From a checkpoint of a small transformer trained on Wikipedia.
Training: a variant of SOAP for these matrices, 227M tokens, 3464 steps.
Each number is 128 + 24 x the weight over its row's rms, rounded and kept within 0 to 255. Layers, rows and columns count from 0. Numbers have three digits each. The size before them is the row's rms in percent of the matrix's.

# layer 5 MLP up, 512x128, rms 0.202, rows 171-225, columns 0-127
090:119162123119118152119137122114136149108143121108143150107099146070127126124099148118119137139159144162141137121098107112109150135144152120110180162127174100060125160158094141110093140160118125161113145083120103144106100118158107130094136119129156154145133120112140143108080128130077128130142156151139117116133166129150092141110164194127102075112150092134163098143151116154139143095122
092:119136128136164131141124111124165156144122130115115150115108121096142104127102129147101114107133104117142162148142120134108145075114113146147090173136154141113128160133121109151129126129142163145114114132116062124151123154140141105123139131104139065137187105146163085129078131149113167131116123192136107161124114131169090126158130115162107148178078122112133120108142128103159076109097
110:135117093096139132131117107152124149169155119103130119149145139128108123071137087116106161109134113133085163056152108101130128106080076108112123169139111131116126111125166134111175131169109108094134134129119126110147133167091148162162139132132091096128108105130150127101122170140125102162159106129159129157125130148078109145113134097099164138135109128136127122127158103129147076096115
102:133094127102092124151137140093123121137105108159144120106159130140135163119153118134112130128201100162096180129139122136113099183111116132130134107103137132135179140119128162119101158131114110112138147127116086149097101113122108123147097143133138154170125167102140127146191097116058154137140144148078126138098124132127140120129069135148107106129161121130190137148132142127119144120106
094:126146132173094116159113134149080136146105139149122129145159092122131093183098150171130153126106126157129134129171093103146118158166155141165113143143138136120087105111142125116114155151105142134142102081120099124101113140157116077152126093149127130130156126138112162087118112164124123182130113077133119179134132122127153125121152146162154096070134126112139112119104161124124174140130
094:145138086119130092147176127123118118137135105138144135105136136124123156122174126161118124110099125077136146102161134145128119145116104167116160144112122101099119133105145190116126116156131116146131108124174095127126114133093116144139141090141146096106110123106138033131148122114131149111165153124098089143143125128130100113132143196076116160116115158133137101145122163091118106174130
111:099140117094126118177108122150146123140159126137106117111187127110133111140124076134156103085170166121103152155164171140135175120146145140142143117129144137114123091107124124111127139101111130100144121157132164113142128136207133138153117091109169151158132045101116119114146121110124134140145147109125124131131156104078119108150121082103135166137137104127149151118107133102151161120128
087:096116123173103086143091122144118140121152136110128127141079159094122097121136109127167096143133169094141121110151188108143132176117117152108132115156151148170138105123139139114113167130182152140155130122151119150124130123128104127146146109130086130144138126114140137116144087138130143137078155040155143103156109135089135115161142130114080132124134122094126143098095131112158155157121
091:096108126120123122129124096131114117141166144104123118140152133082158142143129148142112147121131144120113141142148125125086137125106114129091173169135126083097133132112146095117106055142164157138131125116155105155133064121152148108142113140162097139154126121114113153160103100141138090116173111118148096140074132075080150101121144128116103141131146125081161091123159153095125121169118
109:102146157155101143130107131151150124115149161088124138082133144153086139105133105118111117152123071147130115151126120166135129121151139099128135123164083154154108148166127088119108100088180119136141121179152112115096083125106092084135136120101124124152142100138125130122119122134132140107101097112134104162109163110147148153150137126182111129157153097126147099178180088107144139111108
093:119191143120130158161143089144115133166120150139095166103148144114138155134114138062145168122160122118127140139138107148163141114138109152110155098148147134130116120087132151095161153057109122155125141138099167099151100117137114132113159147130037143138128140105156134121109129137151134118096141120106106124107122140138110151121105114121119091119102157143085080121147118148111094130141
104:109179164137123107140165144149135165150125137164121151126124130098108160111157102088109081103136120079106139111154108145126087136111082134127113126125132142139147154086145175126108120134110116114140085105150140118135118156117166118160106125133158149144078038124093156097137142157152128128101143147136116091128102136135152156114144139150119136152118128129146156179152147115170127135130
097:106128137121126137128098104098132169098129132129103145117126173087142155107133119135093125147104105122125095117174159165144123093092120137149127126102125171133089148144134085099141171127084102116139099113147112147105109059123120105131106113149133113167117193167099109136107162111097118143137093121126135139104099108127141160134142163129119089142124129082105169134162128106163119147106
094:159117109124145160137155137095098105107116159137125098131158130102145095122113132096136105122133145155133139133151059124145136115126131129115166137124136149151159123161141151081086187107128140138161071117112127150098113157083144110103121130140168107114153161153109139120156142143184124076137129129147100160110121135144098130119116082137102098145134132097112170181113103132146101123104
097:108116124135111147144095123128138153108095106123122112084129142138122144119134161143136187069167130160121102128149068100129157130148153131156158133150160131093153117129124124177145128127102093149151091083134136171134107128149159123152170132104121108159106157128135108140125143158139114117153182139160112117177150092128111127139141115142126095117112083135130063119117118094127123086143
116:135135113116086131103134117104180108134115149107103106126120113125132113140147141147124143172143093134116146111126109112124098131103126195143147116121109117151116160138139141127124137178150115137080101152106137133137191168135179136139120136136150146136114069128146116124115119092116093122180135123100141147148112124141129142133098059132125144123143109144143089085071103156165122132072
112:114099127151078089177119138117136125131132156141135063143126125114112144141134093139159096139139186138115125138179088095125098144098106148091112131149148119086151106152132109130138156152129101104120151097154123153121108130132120109127173135137109133129170153086088190121152150116145073111165164130105132149141143133122136133144154166099118120131096171114122123113124158125135086129126
093:181103134141111130117086141114150160128136138124143111169148113097090124149110146158125118147129141115178123096150180117113142107155159140137161092163125129117098154103138138083162097131144084187169137126173120122124130145101149144121146132143123166141123174178135122120149149119167114098104159102117088142108153107145110185113138113136156099130130126127156135096105107152131146147110
105:110072132112162125125112098152126110086133139125094172139109113156123119184087130101120176161093135131099149105154169106139118138148083134144172132123148103122130116187132149127079125104127150166108154160138141142108131133131115127122173142099133152137120107124121108180104100120106158120100147132139109107153164133148107089143099166127145120149109137149135151113124130149113088073118
093:117102126124111109140154139125127133129131161130151116156138107114147076135132129097146129109094125124113099154174176103098135166115169127121105108094135130138145132142168140188143103092119166155162092111143099139123104128132100125118137091151095110100145134096093099106104118152144133128131096123158109194124113082133129127095180092139154093129130121155125092148146100105164110123089
085:098123095105094079143120166145102103154144148112184150074148138138125137124142129085121153129100126142133110080125115118137120094159114106160150163170117184140127105139099130108199136145124123119144126146136117146107135135127078129115120141125145163103143094113128094140170100184099130120152157150103082116108124165167129176135142129153116133122142122128162128135132140101119125106121
106:102124129102108132158124169138174125110114157160113090148183085120105103099125190148145162125139174087116120106102138146106147132116118116166112127158119121120130116102117139124107132170097154131079106128144096130121151125156105146158124146108163141137153135117160110124126175179132168143164130148107119150162119104159161095138127161129145079107114146134095098170130134120123142146113
108:144152153148151096138188136116133110127103136131099094132117125140159121142133153173142116107129133094093125118127103114152133127150105111153139097115090163123121144144095121142146146091065121131160120118120085127119097120127172199146130117107092102133156084164159116131113146146135096102135133120113150100129110121133122166098117108124105088131133099082110089080169122132104153134167
090:163128116105084163143132121114119127153096099159131092155110086124084147105130119151109155160113137089121177115151125123141121118115147109134105165145160147113144147178118127120115116105110094151116110137115098094117138120120138143151115134128146176139130117103148152091125130064124117110146146155124123179105120142149149139111171136168111155081129047110145142135127139088154145100108
093:136140190166115136105105104114088119093147117161140123155150103102093139147159133137094125158109135120128121141125125151156125128186152147163110131093131187159102170144146133145098139161118131162111089140161131167110108106094116124121119126174138095112120119154111081143112117168090115136106143114135136146169095131119167117157081148137109096100095129158132140150157130116111149134124
105:127110159123122117142122097152120170156157138098122188154123100152129163106130147089145152159111106135135134150117106153104137096148119119139138155123160089135144115078126182115141136140149128130156116143116079130133120105174125136137135153089179159177164131126141100127092111103167120147159141141114155121167147118114115106123151122150138094123155150161128074126076084130159121129134
106:153123134108092113101134122131098083099138106152134100130143166097110120102115099151154109135154126131098151132116129112167101142118145144139151189162125113137156104168108113104131131158111135152139103114086113120130086111113150118126130160114144133143131109163131131110100095081087162182166142124127099116137136150127128144121162139121135117175107183089161123101102128098059145122098
110:124087132116077135151114150099106140117108147113086165118144093122118085169114117122109142102107174108158160149124110124138121115132104123122114120155106119136164135154145133159105108129122163125133081133130136110127106135066109149163116129088116175129190106147141104097119112123135123172183129168076124081118120153137164159137136134115113168165118131124104109102131142154107122146114
109:145100144073178108091158109155132160120133103155081089138158120114155142097157133141076126154130108112118109102173135150132143143144093157075131120167156148115158098109103123133143105111144108133095167128154120119120140165114142168138116104092165132129133115140114120113107110153107142097134150117087161130152114127113165096161142149133135089137129109136090129137090163139120176149132
094:127131081099131150135113148135095134120110111131169108127173147132131132104101078153114146122087143131156082115116139095131159137107159152156131143081146090140133114127132155097136117139137132139145117160180088103142152121173105108138174171164129140142119155118112093134094084104110141124137094121131114140110149076154110155145175090145122136135132167098091160134107139120157101113112
103:118087135159160061151126123124130127141130107094124057088115133147139110121137118163083166162108136178155141133124175121146139131149107134158156130138163170102146158122078121124138137138131120119144120145144127105163106136080165141170105146149162149107159168124153133083107104116112120146118116116111090143145135125095166121158133119117117114129150149098132150130109098179123118124134
104:144152104163114142113145143149142141127118155108076112143134104133124135111144148135107122166132150126102105145150121114157153124113110169152167134144156151105118125106161110148087135087098095092170088194159146112147106131130170126130129125150168145135168114140148121097114107093136120108144133142153145125114086136076166118115118101124154122150109146182076155135101130158097103159119
105:133085094122137115126073155139141085170122169158096115113103113158156098137105108115134150149144112083145096118085119154143131119144141143133143139145154114120157125167126099120107120087109143118113128130135146135106115135132138169146173116144143141178149177140167128091122122104126129127143154135094132156140116128134091131133130146075122126137105197091105152142123166126160166163090
105:125181125123087108118117096133137129092152193141182153133153151162126102104083096125172119138155113110122133124182135103099130166125141112127119121113100139116142117125110104122118086131133088094149114112132108142122161120155125144137127134142127104158140150091152073127130129117150073138155143178157122110149137098143111140148165136088155174133113129133136134119133099121163158128080
098:121139152111112131104131145144153122125108133163145149125092110142089145087093090101147150148175102133114161109100144109132181088110128164126118125107117144136119100148134102093120127132127133145130109150154087095137083154089118105106138140132142130082127113143158151142077156104098135097098171098150102164102159102182170136117102091131125118102095136167135156137119144107130147150134
097:141111134139132136120152122170136159151087150161106217133107136084131153148093138101157143133118121116148157128167103140126156086142117159140140143075112112129111129095156160113132154172113113136111114125123108164123153199101143121135091125159120151139133144125124157113130090118093151101128102108118119103120080125119089128123122116097140141111151125149135188124099139141124119106163
092:135144143131112142110104162152118126093125160118101128116197117163120114163122130123137115130096141135112141136121080165142135085148120145179113110120139131143123134083147126117148091088132102122181126165146122124116101150119095164139169100153094158159122125130076149125098131166117157115128124122133144111116111128136080107151095140171196146095154141106137140163103115130128086133137
098:091086087128098126125167182114122159160105130146129166095158121123121142147146177087058118118101134118114129126086159115115111097082141131100114128134155113085135127128124142132184120096131158135127088098156120136099140169125120120174140120141111132103120144082122130141140132117129166130148152114124149107132152125144123153150141164126080121129125090102095140126114108150170144126086
107:128127112128119134144128076132125129132126136130116116106103119133100079163133169100105158125157055161136145099106157124159086169108110145153102123138134149143123100141138105152114122136150103120107151145118084186115149117152117141124142151159129129149165068146129126104141143133139104116152184134134125140154122114145118153174110123163132130080083116142151134112121132063165138127158
093:131127127138129154133132099118119150167131145087123137133109111149180149131131170163125127154083115092169115142125128152129121131118086165143114102157127130097116162111090147152124184140110124132125087127108105114156102124197127134128166108150102150152086150105121120125110125134097137122148131123112141129122095120091093097137141069139105074129117074144149168124127159114155093155146
096:107192103154137115132134140137126115143070117168103127108172152093133143114145130128125117130140120128105114126176113121106140109114124156120137104129135125101155119149084112063140147142126132137143128139156151099113095100078122158142091155154154158127128082127097147114092108113084119176123075121128143135087133119195138098142144145123169163108089134133106165145123139121129130126122
096:108154153096107147120098148113154076104141149125147153101143119097129090164133128103093140175120091106165134134131092150102115146158112184158115105161105143143101118128138132113129139151129096083099146134140096109102149124117102142147156155152103140103162159143121149122148140127098112149156141096091149145126141113170148099133177121116125158076132152138120128119126074141170121150091
097:126121121184122148120133118138051163106123170101087188153150093110099108145120105097125114095131104114134151139079126121142149134109124182158074172168115132153143101139095097132154143153124149081115156143093128127099149118099133165102074155115146129128115144160135122109107146158110131104139173127113161103103119114117126118114130149145143125131108136117131143141103122130119109118124
106:082119091138127171124094161107121156135121138126129130135151071133144140086108096150122114131081122149102152133125118154135136118088153162108082173143145152109129128074131100097092101144150095127110132105119144144157138165086126137086107135129159151162126133166151127121111136106104132150156131164102115123129082132124103137154127116134149120147105136151163192174099111122097141104115
107:086096139133204128125144099150132089104130123134122138123160187110109114131095104119125113139123136177145103120110159146109111169138123165138137098081156101175147157141092159101128133129135114131107169172117102146099152124165114137105101130113146124136126164100113116107082155145190126136142127115116105118088118115152104141150118123111139132110162136180154147119102106145134144111127
097:141155150109087087096137116148110064105120129186152088139104104117118114112123114113186157145165167092132168156141155095138133117158158118139166122127123119139101126115100112109093127118125095112130117116165126102093098123119128135142094131159100101085161072115116132131107142116124148108117121153194111119139115105138128123175125137116125153158138110139149104143139103092152148131108
102:128104105118148093099132122135132129156116139068147137137151139112091132160133097138126085114129113123091126123076123076139132135128128123129113131102081125154113137136086095168146109151109122171167112149125104154119109145144140152142109120117098109158141108141131148157100157134128114118144144139130137100126155124099116130096219106118105113198154105144114162091129145125156152158087
099:099139122140157085142127153112057191148125140139127099126129173088127125106098112136152157116132139152148121128178131165123125172129121141188126131137130099112151116115107110097138132113181105144111159120152096132139107176151131131138109129128141114121092168146133118166140118163125125091156153111091139101134118147154134169064118113101124116141146107155139119144143096084119116126149
100:127133165174110109156145154125128139136139110122151121106133118125122165153158087133098126127160107127146176130118120092127147169144141145102073121116112165143131171104159122121125124160165097134126057148148072123143104118124148148152140099114168112101144163162163149128112115154124102119096141108157137140172120125125122123096094119133125083058137151135135116150126161157151129126152
103:094155145108156092089182137083110123103103124156156133155127123116147115111132120105090111102175130108114179138103137126139096164141136129118126137163094120125111115150146141132165121149108113105159149085126122133121099133090137133123143142131145174117091112160130125128095122148114148121152174169126109078135130121091083108133147119117121183099116132112106109130180083100125165095115
086:123084173117099126157121144142107164167083149128096111096089090137115082149134144114147142128105145127136073138169118152142128119116154146108100178088109148138126100072139128104131153102164064133131114140125128139104137098083161114148112107111165131135135145090139109131142158120142127108148132092096144157134107099137092137171149150131105131118139140121132089170130147151131135141104
091:142084122134139179154112120167133140176156118050129107115141156119141119138146114142102151118131130149116114129142108144184131112122146128110118160082110129129109092090063178127102126124142154151121132139117142118142120121116127147121159070128115112138115154131131101112129129135180156143131134137146141108094108078152149107113143131117106116098170163114147117129145135114108138195085
097:111082099159114122098124144176166178163132164115127152115106141122135160052112166106107116142110140141103137135133076117095131147152138112158108133118184124064101099129140155097144136114138130107118133143111128143121136141127079106078131116157140120134113107131171117095148109155094103136124147156143126140093112140146115115097130137168113129133121113122136138165118177100144152104130
097:130091141137131089135131149123197149134165127151136120111181174119168111129132110093145108140154084144106129150130116136143086129090089137111137128164153124130141071114123108103165152160094088092126125159137146088141099118174150141137109126122123146123121104137099140164124116136119142129130178122190117106177153151101098147125151113104094098144153109113130136112148133122114119111122
095:145106143094136110122134109136118127120110140129101100093135094089162090092104129137156145134142145126113152138153090134132206125154103087153142132093141119151159100121139081086124126137102149102115155155086119128117133129160132108151107113162080161126139137132144100149128095137149113129140134106182124149122140145155153147099109108095121137128142073143105148142143195080120144117113
# layer 5 MLP down (transposed), 512x128, rms 0.206, rows 171-224, columns 0-127
085:119111183152122114151124139132121133125128106077126105133192118173119098124174145137142149117099174157124165101120164107165136104117168148160111144152143126165116095124139131128166126123102129133126142111164133162119137119134132116139160139122117092132102121120114119117146094173167129140104101109127149172112128121121151111147122131139109177085112182152072150096139111125144141140185
102:110083106101116154152134118112100131131158113119140139109156115145100118133161122142099170125132161132115135104161080149106115206137117126087171099115100087120150109098131157124107166107140088125150116113133147117089156070111151135098111125131156152110108156136153179130173128075170094125149128096108115118162112125128142125103142140134159116090148103142144112151113124149129128123130
108:128109107125160153161133149147125124146138094136110131126141141166128094111113133097110130114144135143113148100143183117102136136188067100147147163094155139123122126083141129177127126125165134096137120127182132120133114131126063141127176098157086124109121134111147167104093148115110129119084106121132127139144134155129120150113144110110175087096083147133134089161109122121131093103104
105:125154115115119096096176160129156117132109126162128129152116121158173128089113157134093086131142159142096081144081117106106094130175124131134099165093148131109163160131114133164115153125133119173181125123135134131077113159120095115157167188084133133127100131121129118140121107140064152120143160138119116150151133142113099126131097134157113106096156133113153141139101141124124120113130
093:162110124068124093115115150108105124136118089090140090107120132092164098103136099137125099192117093139095152143122112151109153142099115131103138115123136132145141135186118108123152125123115122148135120105100176136155118110152147131103169135071148129123134077141152132150148135134121129171096155140125157067121147145151076160146145133114111135131124116156153105163117105103141108091135
106:156129077163119118136124150130110128150208164120166104147139139138135134146127151135126141121102140125115123069133151129085117141084095136121100109140154089093136134168133129102135131121099110086114131128131187158122112101118145113144120113100134156133105111145106093095111121082130119123143147126121116134115104107144174160171076124143089139125104137131101100122167168104131096152162
097:127112111170172121062116126114114101109105101141139153113090152116116104107107122145041150178095106160127143145090122141117075125159116135111133120148113114180105140142107115117154153150125143152125135128160132158157122124089135133115134160184108103134114153152102147129105131124121116108112115126120126129170115138129135139166132176127139128133138138125113088110134097099199132119112
104:110197086116132136147124152114155135143115133091135167119121122096183118153079144168128115113128091122113153141097126100121158106106140100140087129132140130144098134094138128115110133099133121116161130189121139130126127114113109102138135122072123118160160087153106119137075146140102155151133134137139133154176169142150140139085149104143162155114135099152115162094125138156111162106153
093:102152102157126165145095134141103163113097114134091140074072139190105107085181111112141140118135151158145141134153155159134094144124124124149105150109144146166120108140144161138140165119091107079126144129107161119162126150091114170094145106142134145128144122127135082082154169103160137095132138134119119122158144158119115122124159132142115170116144123119109114145121144138113094138098
084:126122090120175112124147119123092116146110086144119165126117104111165095127128138171136123105128157106129121157107155115118124133100115126151139140097167087075133092112122130167141125115077134123102186089125138122172112149132153135125158137149156114075124180113115125096118128129110111107144132115123152101113106134092099116116079121113112119146113169153063132096101156117142139111164
092:148085100130135114092104135106121155122137107126154110185120101143112120106146106195103113144098100150126103125130152110135143149104135117147116170103108104086110113171134121110095102198176133112133144137135096140118107141121143121121096113169217131136143122134120134143132121134084099147154095119168142144123140108122135091134129163113126144155127131120140172173121117114128148145114
116:095089183113132182081151138106145147143140078103134119117122108113111160133130119158150095119153160091098097124105125117156087137109113139158149109136138103094160098137129155109120073140124078146114103089123118132124152137133148151150135138181140119135117121117103119159119113154140133137084137099147102109153101134125084159134162140148093147119107163128161138159106132136152089109162
109:139142134169121153141122124145176144101107104119118112112115104130161105139164152164132139137088143129109117161155134141181118083125145176145155086119128128113115128139188169102122135147098115134062126089153102122137141115160137119155113091122090121114141151176143086116134107147167112152120118153127118106113082151149150141158104158118151142135072095118155107147149137118132124118117
104:138116114141125137126148157115116158087159123110102111112110106155128163092126174120142118126111091138155114156188143137129179107144164097072130106136139141133129094140128113132117100141153175089111146120113078178128148112114096133141152123109103148128129081102122132111106147145174144108105107157149131087162161097119126152094139118148108138172119115143111097179091132127126104120105
097:107115135091154149098136094105105115133159118137155103138170154121119100135160103138115153180111140119148120100112128146127126132139062110153086111101159132132114165145115126118101112127126167110112181165133152113153095107126170145111127133127125114096169166129148080091103141099127148143113101133154139167126107171106138138115142162146097156156092161138122154164112173144121102159126
104:134153166142115158163117151133117137160108110106125117136159077109137089162125136112159112099140133125173118109124104122146127149118108072087127157124124136108125125151130135095123100084129199093155173124145110122148124080147158108129135177094105175109117152071171120136111116125143137125140107133140169138141143119180108125116138098141122125128142140113114107116100135125109138158185
114:134099146136125151181155101054124113115168152104160172103157159095126127128116117128116152117103130153099096100115168119145106113111120158138098143165135100117122119119156167138148141140135137122058138114117135090149132134145132154108134153097130126119128171135126139125118128107187120133130145149096166124156152154066165105131112170156115117139106118139101102125114149151115085147117
097:134153084117128158131093117134069100136121191113108142113093148090160110120144084102152126124135145121151159142160160126165133125147134132120138142084137151114144111142103099112145117123124102106137160093111132129162110103170127140096119112113118127129112100090069152166149148148133110173146139165127107099107104155130150111129163100088109100140093127169086134146134114141153140132087
089:121148097123108129119126147083146141163129113113178094113155111113145179069159135124136081104132111144164137161090099155094156151088144117107109127134120112105112135094110095153159107155125130098142100104146137107138146127133140125141082115163102081117109152131131157067145139152129119149151089098132146154087099116115129175132129117131119138127156120106087103147104124117131154158153
092:154120157117124078126122154147156126127125165138132123062115154117113112154112125159068130120131104154096119124080158109137073137100155152143093141132096116105136119120113145138135112113150104090136149162101183128148123142123117164172112178069165169171106107142121122138134120115128112168104135128118169112146095135145087150153111123121131128129146123105121169140135119148145131155149
091:120114138119126131130142115167129148113148099104140100105136163110096164122187106115176118123131145081117154153131086160125119150125157141166154109121159101122137158104115105108101148099102162111123140116153113156119163105104130141075114120122132140114100152158149106081116156138112093120163147102140188126119118128164089114084108126123136118144140123146108130148115133202131119168163
105:122158127110157139081116129111132082130176131133136166104127140117142140173155149164155147140118128174142120158133148088119123123114103153125157138153127111122122125132147157174147100103132133097162157095130131121191104117162165134109122185140100125081156129128110161168105143098103094103113113145121135137123146100091118151147137105117130169126147138135097165127138153181162097153124
100:110100124126110136096117144101117138134146110108113144132132123148121139124080114135118110131121056141160159166097145122071157110114153119126139125154142109164169122131139099145088102156118123129090063142154132144126159154115111089115114137155131200120138144110117118145177130113128112116114108093144123107126129125130141103175140148137145135137127089170116160170138120148102136173074
098:117149151102112151107135092135139147162155096133121127099148094125137105166115168130122155093121145116136118152156138145160101138078129128100129116117132140074147193069151074120108172088129128117124097158126158120159110125130140097136143138123123154100142122105104138110117087125177156107108141103175127124147148151107124119123145123112104133113162110151154118123129076147137171117172
096:124157121149099140130154148126121154177145134143112171121121154129149154124126136117153129099127121105145155167157131172113155147147139140145111136176144129116147143141119132148123144141142130143092151182123158147140144108207099110085141144152150127129124115139128182141076139161154103118083120120188135175126143140112170132083111140159110117119108138133127119121102134103171178137153
082:121141143126132137132166164119112101116129134129112076106112166108106114141125153157158113108144164103125103114122125099167114121125127087130132130113138132130110145175099111110081091119150150088140148093132161119151155115118117113122128127146073132085102128133127145133144170138075115098080106117192091154098099151151128125127103137102127145120118104141059140170129167100098116120142
115:142115146108137127095138167110148124138122142144157140136144132092102117115109096122160119121092118100115117131120105101115122115115142157161134189124135136125135124183091158157105160118130109120112092116100109080116127115133150131117134098145167141159107124136142157176162110106087130155139134110138084137124113168117177089095110162114125159176094143118168131076104104109074107125109
098:126135113141129140115109116157111083146123095109129128073106145124157138099119098165124096104126104134121117099133169106099132153133157115116154126108149109135114088143102067140161136137156101111089160091127138149151108140147115107157104079180132118133118104120101115148151159124119114063083144099144126131115118134105115095120126098148172138139119133136149138175149118127137169072091
129:105121148136169126100186128131190115095152121151132116113113130145119162120126108136138138134086124118115124126148140114129129094150124146090129091162156176115126117113113154115139156145134093107117142153105142144105105186114155122116127131111146125145154079152094129128181069140112138101151167123128112141127156176157125114111099124123121148117158135172124131181122135206105139129129
096:168153145110107133110159131133125106133134125134125115099111095120089101146157109115099125131132122099110134137139116116127076132126096089048118095160119159121143137118150120130155143129117123137146110101124132192127161126145167199188128153133140102085113179154142135125159154147185122143122143121158142129114083146142112113104176131129097119111134099139151137125129148146119168122122
096:131146146118137162105130127147147170116132137130135174153177135099128178168115157136142094089159150137120153113121109126129101083155117112119127097139117121157163120164152128132106149132121153105133156132113150144178113090172116150089156120116110127150107164113108145149164125172146151128150112129151092142128135084135136148121141129122160101178122141128058122148118189116157135110149
103:112113166129125140165168096135132100089141151132170154137115138116111171139112113133123105113095134125156152109105131152105084144110123098092070158127101129167114146168079116099141108153146136169138172076114133145125128126129137133129125121096133122123136120088138139167125155099093173143133124132133145120135115157134099136171127122152093123089129140065148137130139158097187128101122
103:156084149169186115158131106069088143097147119134124136126112125084126110141157111127140127113118141140161144124139135130175114095137105124128143105135119155107088129128117117168160161122104147147124099140154130101136095109147141114113109123101160145148166163155099089159117102161189129139086171110132123143099134138145153119131153124151176139148087141130104174118157132140123094148153
105:164192126137109126149113126150110132100137145173141125135156145142146183111114123125088154121157164129091119116120133120130138197144146091155161135141102113131099100134110113141126137134127111119143131131154150147121150126104130151118156074144083147112142159107127133131118160121168123163137102174145117094165184104130116149139158166128159093103091132121173103135131157140107104170126
106:138121111108146151088126051153123137095147117140128106129160112115103129091136114121131115143153103114156108163143143113175154135137109105116118114108138128173115107144120106141162116130105169066122106141121113073150133115123100094102111123138108132108095121139156141148127101119124131143075176150149114097140150116125134155120106125131097091109153169154076139144143099176175137121162
092:167165100140091130110063130103092091116159133108146095078140127155134123112177107146081119126109147145138135120118185132099083140122123125120139130165191131155115136130111120152112113123121116083121140153094108108158111057130144120115105123093118125092144102121101128130132156134145076146158132140130111107166121152128164117122118131133141094126144117110118141160145137123175127127102
094:122139153115152124144164081119159160147142101147122150144083160119140158100152125109102157130156124152121095142111166106115102176109122129132134138134121132141141141138119128151117207115145158126141133101117119105140122106157141107107101178102109127109143130133177127116100100114135109145120166121130127136145138097106193159145128122099060102153092138158089126123160159139080137131155
098:078160161093120130117141117135119123053157126108092163110120109126125077185140104142140124098117184118118128105154116108143128154134147099132109135178141126143139123156123143124071140157132123117126130127151154119131124154142155124165134176089134154080111135132124146119161134105111120083129108139125122159105090146135136112118127132098146112168125112138097076144158147134083099130158
109:108139141103117106130119135156138151151102155146108097156151101079156164107092103099129130119104106152111080147166108145154120124126114151081116124163146166160131131109148105114161149154134167137135122145149114148106123139126077109158106100125135150089126172188159133151123094111131161177096080179176121133104123137123127120108126138137137139140150134115149156101103134129153150162123
094:114146125096143108107142173127129110120132079193124128088120153085097133133133091101143129125159172146092138123104171084122128148115144106167111137139147113149151102171147097102134109135117098128151160121138170110148135133102101076135094127091143128133162100092147127101181135133136131092129096142136135117133153156170116101157122164137162155121115172141150131137105109115111145143152
104:135133132148150149144133068091119128191101072101149129126134103135142112176122129113130147161110158112130092154173070115152109121142113169146121097162088120099131127073135119135158155108137107158106134126110120151160091107132140101137118181116095130147089137132138128094092118129133118102109122125136156115164125131142112113133132087128088161151134107121127088110102127127150151089145
102:125163134137103171144116116127084111154141133098058130121088150124117127147122127128204168096122096118136095100153093139149136097100123122142147148108079115131161124136128139108105114115105130145111172141124153124098110154128131095121194152106077148128130142108143154101114126130128208119147107096110138112131136121117138112146132154139089162101135143162098120130133100121125123135118
095:078152160150134153149114141124143130109115142147138093093103135142141128147113084094102141144119093130089121122119129104100145089190145175128131119118115163131132115148168135125127143132090104104136147068142082139088118143108117099087129153166143090128124125145153131117127115163143113128135127100118172096148134111114159147140153090077124111147164067151139126147117111118170103126130
100:118174164138165103107162121139116109130134149117209126105105097128108117139115146093136115130104127153154097114128134127118124150128091114119118118148138147129122100081110120140119107130174153155149120138075143139146124075134110148087115143120165165147163111073129091116126134140125127133101107096148145137118164132135146094156088123141107158132098102127078065153110120134122091109121
089:169155131140067157121104146103130169126168122126119123154100087168120155128138121140133145102149110097120115157119131103129149112126146074163138151153128128114085129134144108154093134093140117127134087054156160118134128126112105113151132129148134111120149074134121140157159104144113135108113162129146159147151119143100163126109105131152089102168088110082098119102123140091114089116133
104:104117150147108123147171139094108091143093134134141123131131137143155159128075117141107143147134106084132167122134126147093148140147118119157143144139131115144103106116109101119124099186090113098149111117109143122159141140133096112132128151115150123117113132165155152068107120155137129159139129109135091141122115122116124110139137049119123183095156118111167152155073117155199117131140
102:135136115157149140116130161141127093137137146103143150093104128122085157168139107118110089132118132131091110130079137092134130090142124152095188123110124149106131115119071096115099127129147136156150116152129141170105062117131138110150122111115130125144117092159152155157122132160109127063140131139145127136150129149113125160107134100081131134154161146153139140070116116118083156169099
113:168149134120176134112121084131138148141121153102070147141135151132094100117138149143154160138151145107148158148090125138100141133111119134150122104134110152126155152123108110121147160132185133100129126094126147171114092115139128168133145134136150106118134102128066147120142118114178115205100129145114118147146100118179139104088132143149086138180120115114131096125154114119094152100126
117:144156146137143086123098121120141146127112110105119100112142096122130136129147147156098137120134160110144126160146153099108109124138156158094128158128155150133126112128098088109082129140154132137166110100129122136063131142136098146136146147178158140063155107181114132161155187153152107109097144128169176135152093105105140147106112155146104102132122148178181127117119127126120132139139
099:110125095143142123097100124158160114101102105142159135156107122143115141156177128134105125136125119099124133131127139156157086126124116092107136138122106127144096094119159115162125111165096142140129150115138148165113139124107094122139097103115103104152120101064152154156116106124161147106146095115150083126112109147189136144204121128089163145137096141133101152100126067112118136098117
097:164096124141141125175172130151138146122141117125136146128159125161116170143114157135117141127123145107141119122132124145125154125163157158147120131141148164110135156134072132137146073100158154116139149148115120146125135137073105111143118144120074100113116112098120069149162113055085153137137134155108137130123094193161134131138135126138106106131136185143165087111119150143121105123122
087:096150114131146131110163126161138125121147133152156184150110140119115135139115147130109115120148130112091122117168133098117131163100136142130152089089171115126133109137164138081139143155133102134133129125137141097162102138110155089113172137162133117102147100136153118149124033158121109105126132119127138125118168141089099177118113140111162169142108125142129148123148129151170193115097
087:173148123130140170158116131122110108110145099088144140133144103171112086133129112137127150108098080128167127122115175146135133129115125124147153127126126162172139174137106107138145145147153155138135071141125134080123127112133165126137125134086107137118156123129089160183138161128171138144116091108140169115142161107149152101151107117102111103113120163126111101103147074156106083142153
117:095126119151071141114138125114160142132066097142165112070155119084158142149155120096128137138127112135091131154124105138125124131138119138107134118138099146100113101119114163133133105173137094121154079130123164133101154119180168083136128159102132153117080108136131112101149133146107123155164167098097139118130169137141116141082147146114144147111148106125126139068154153105127136113141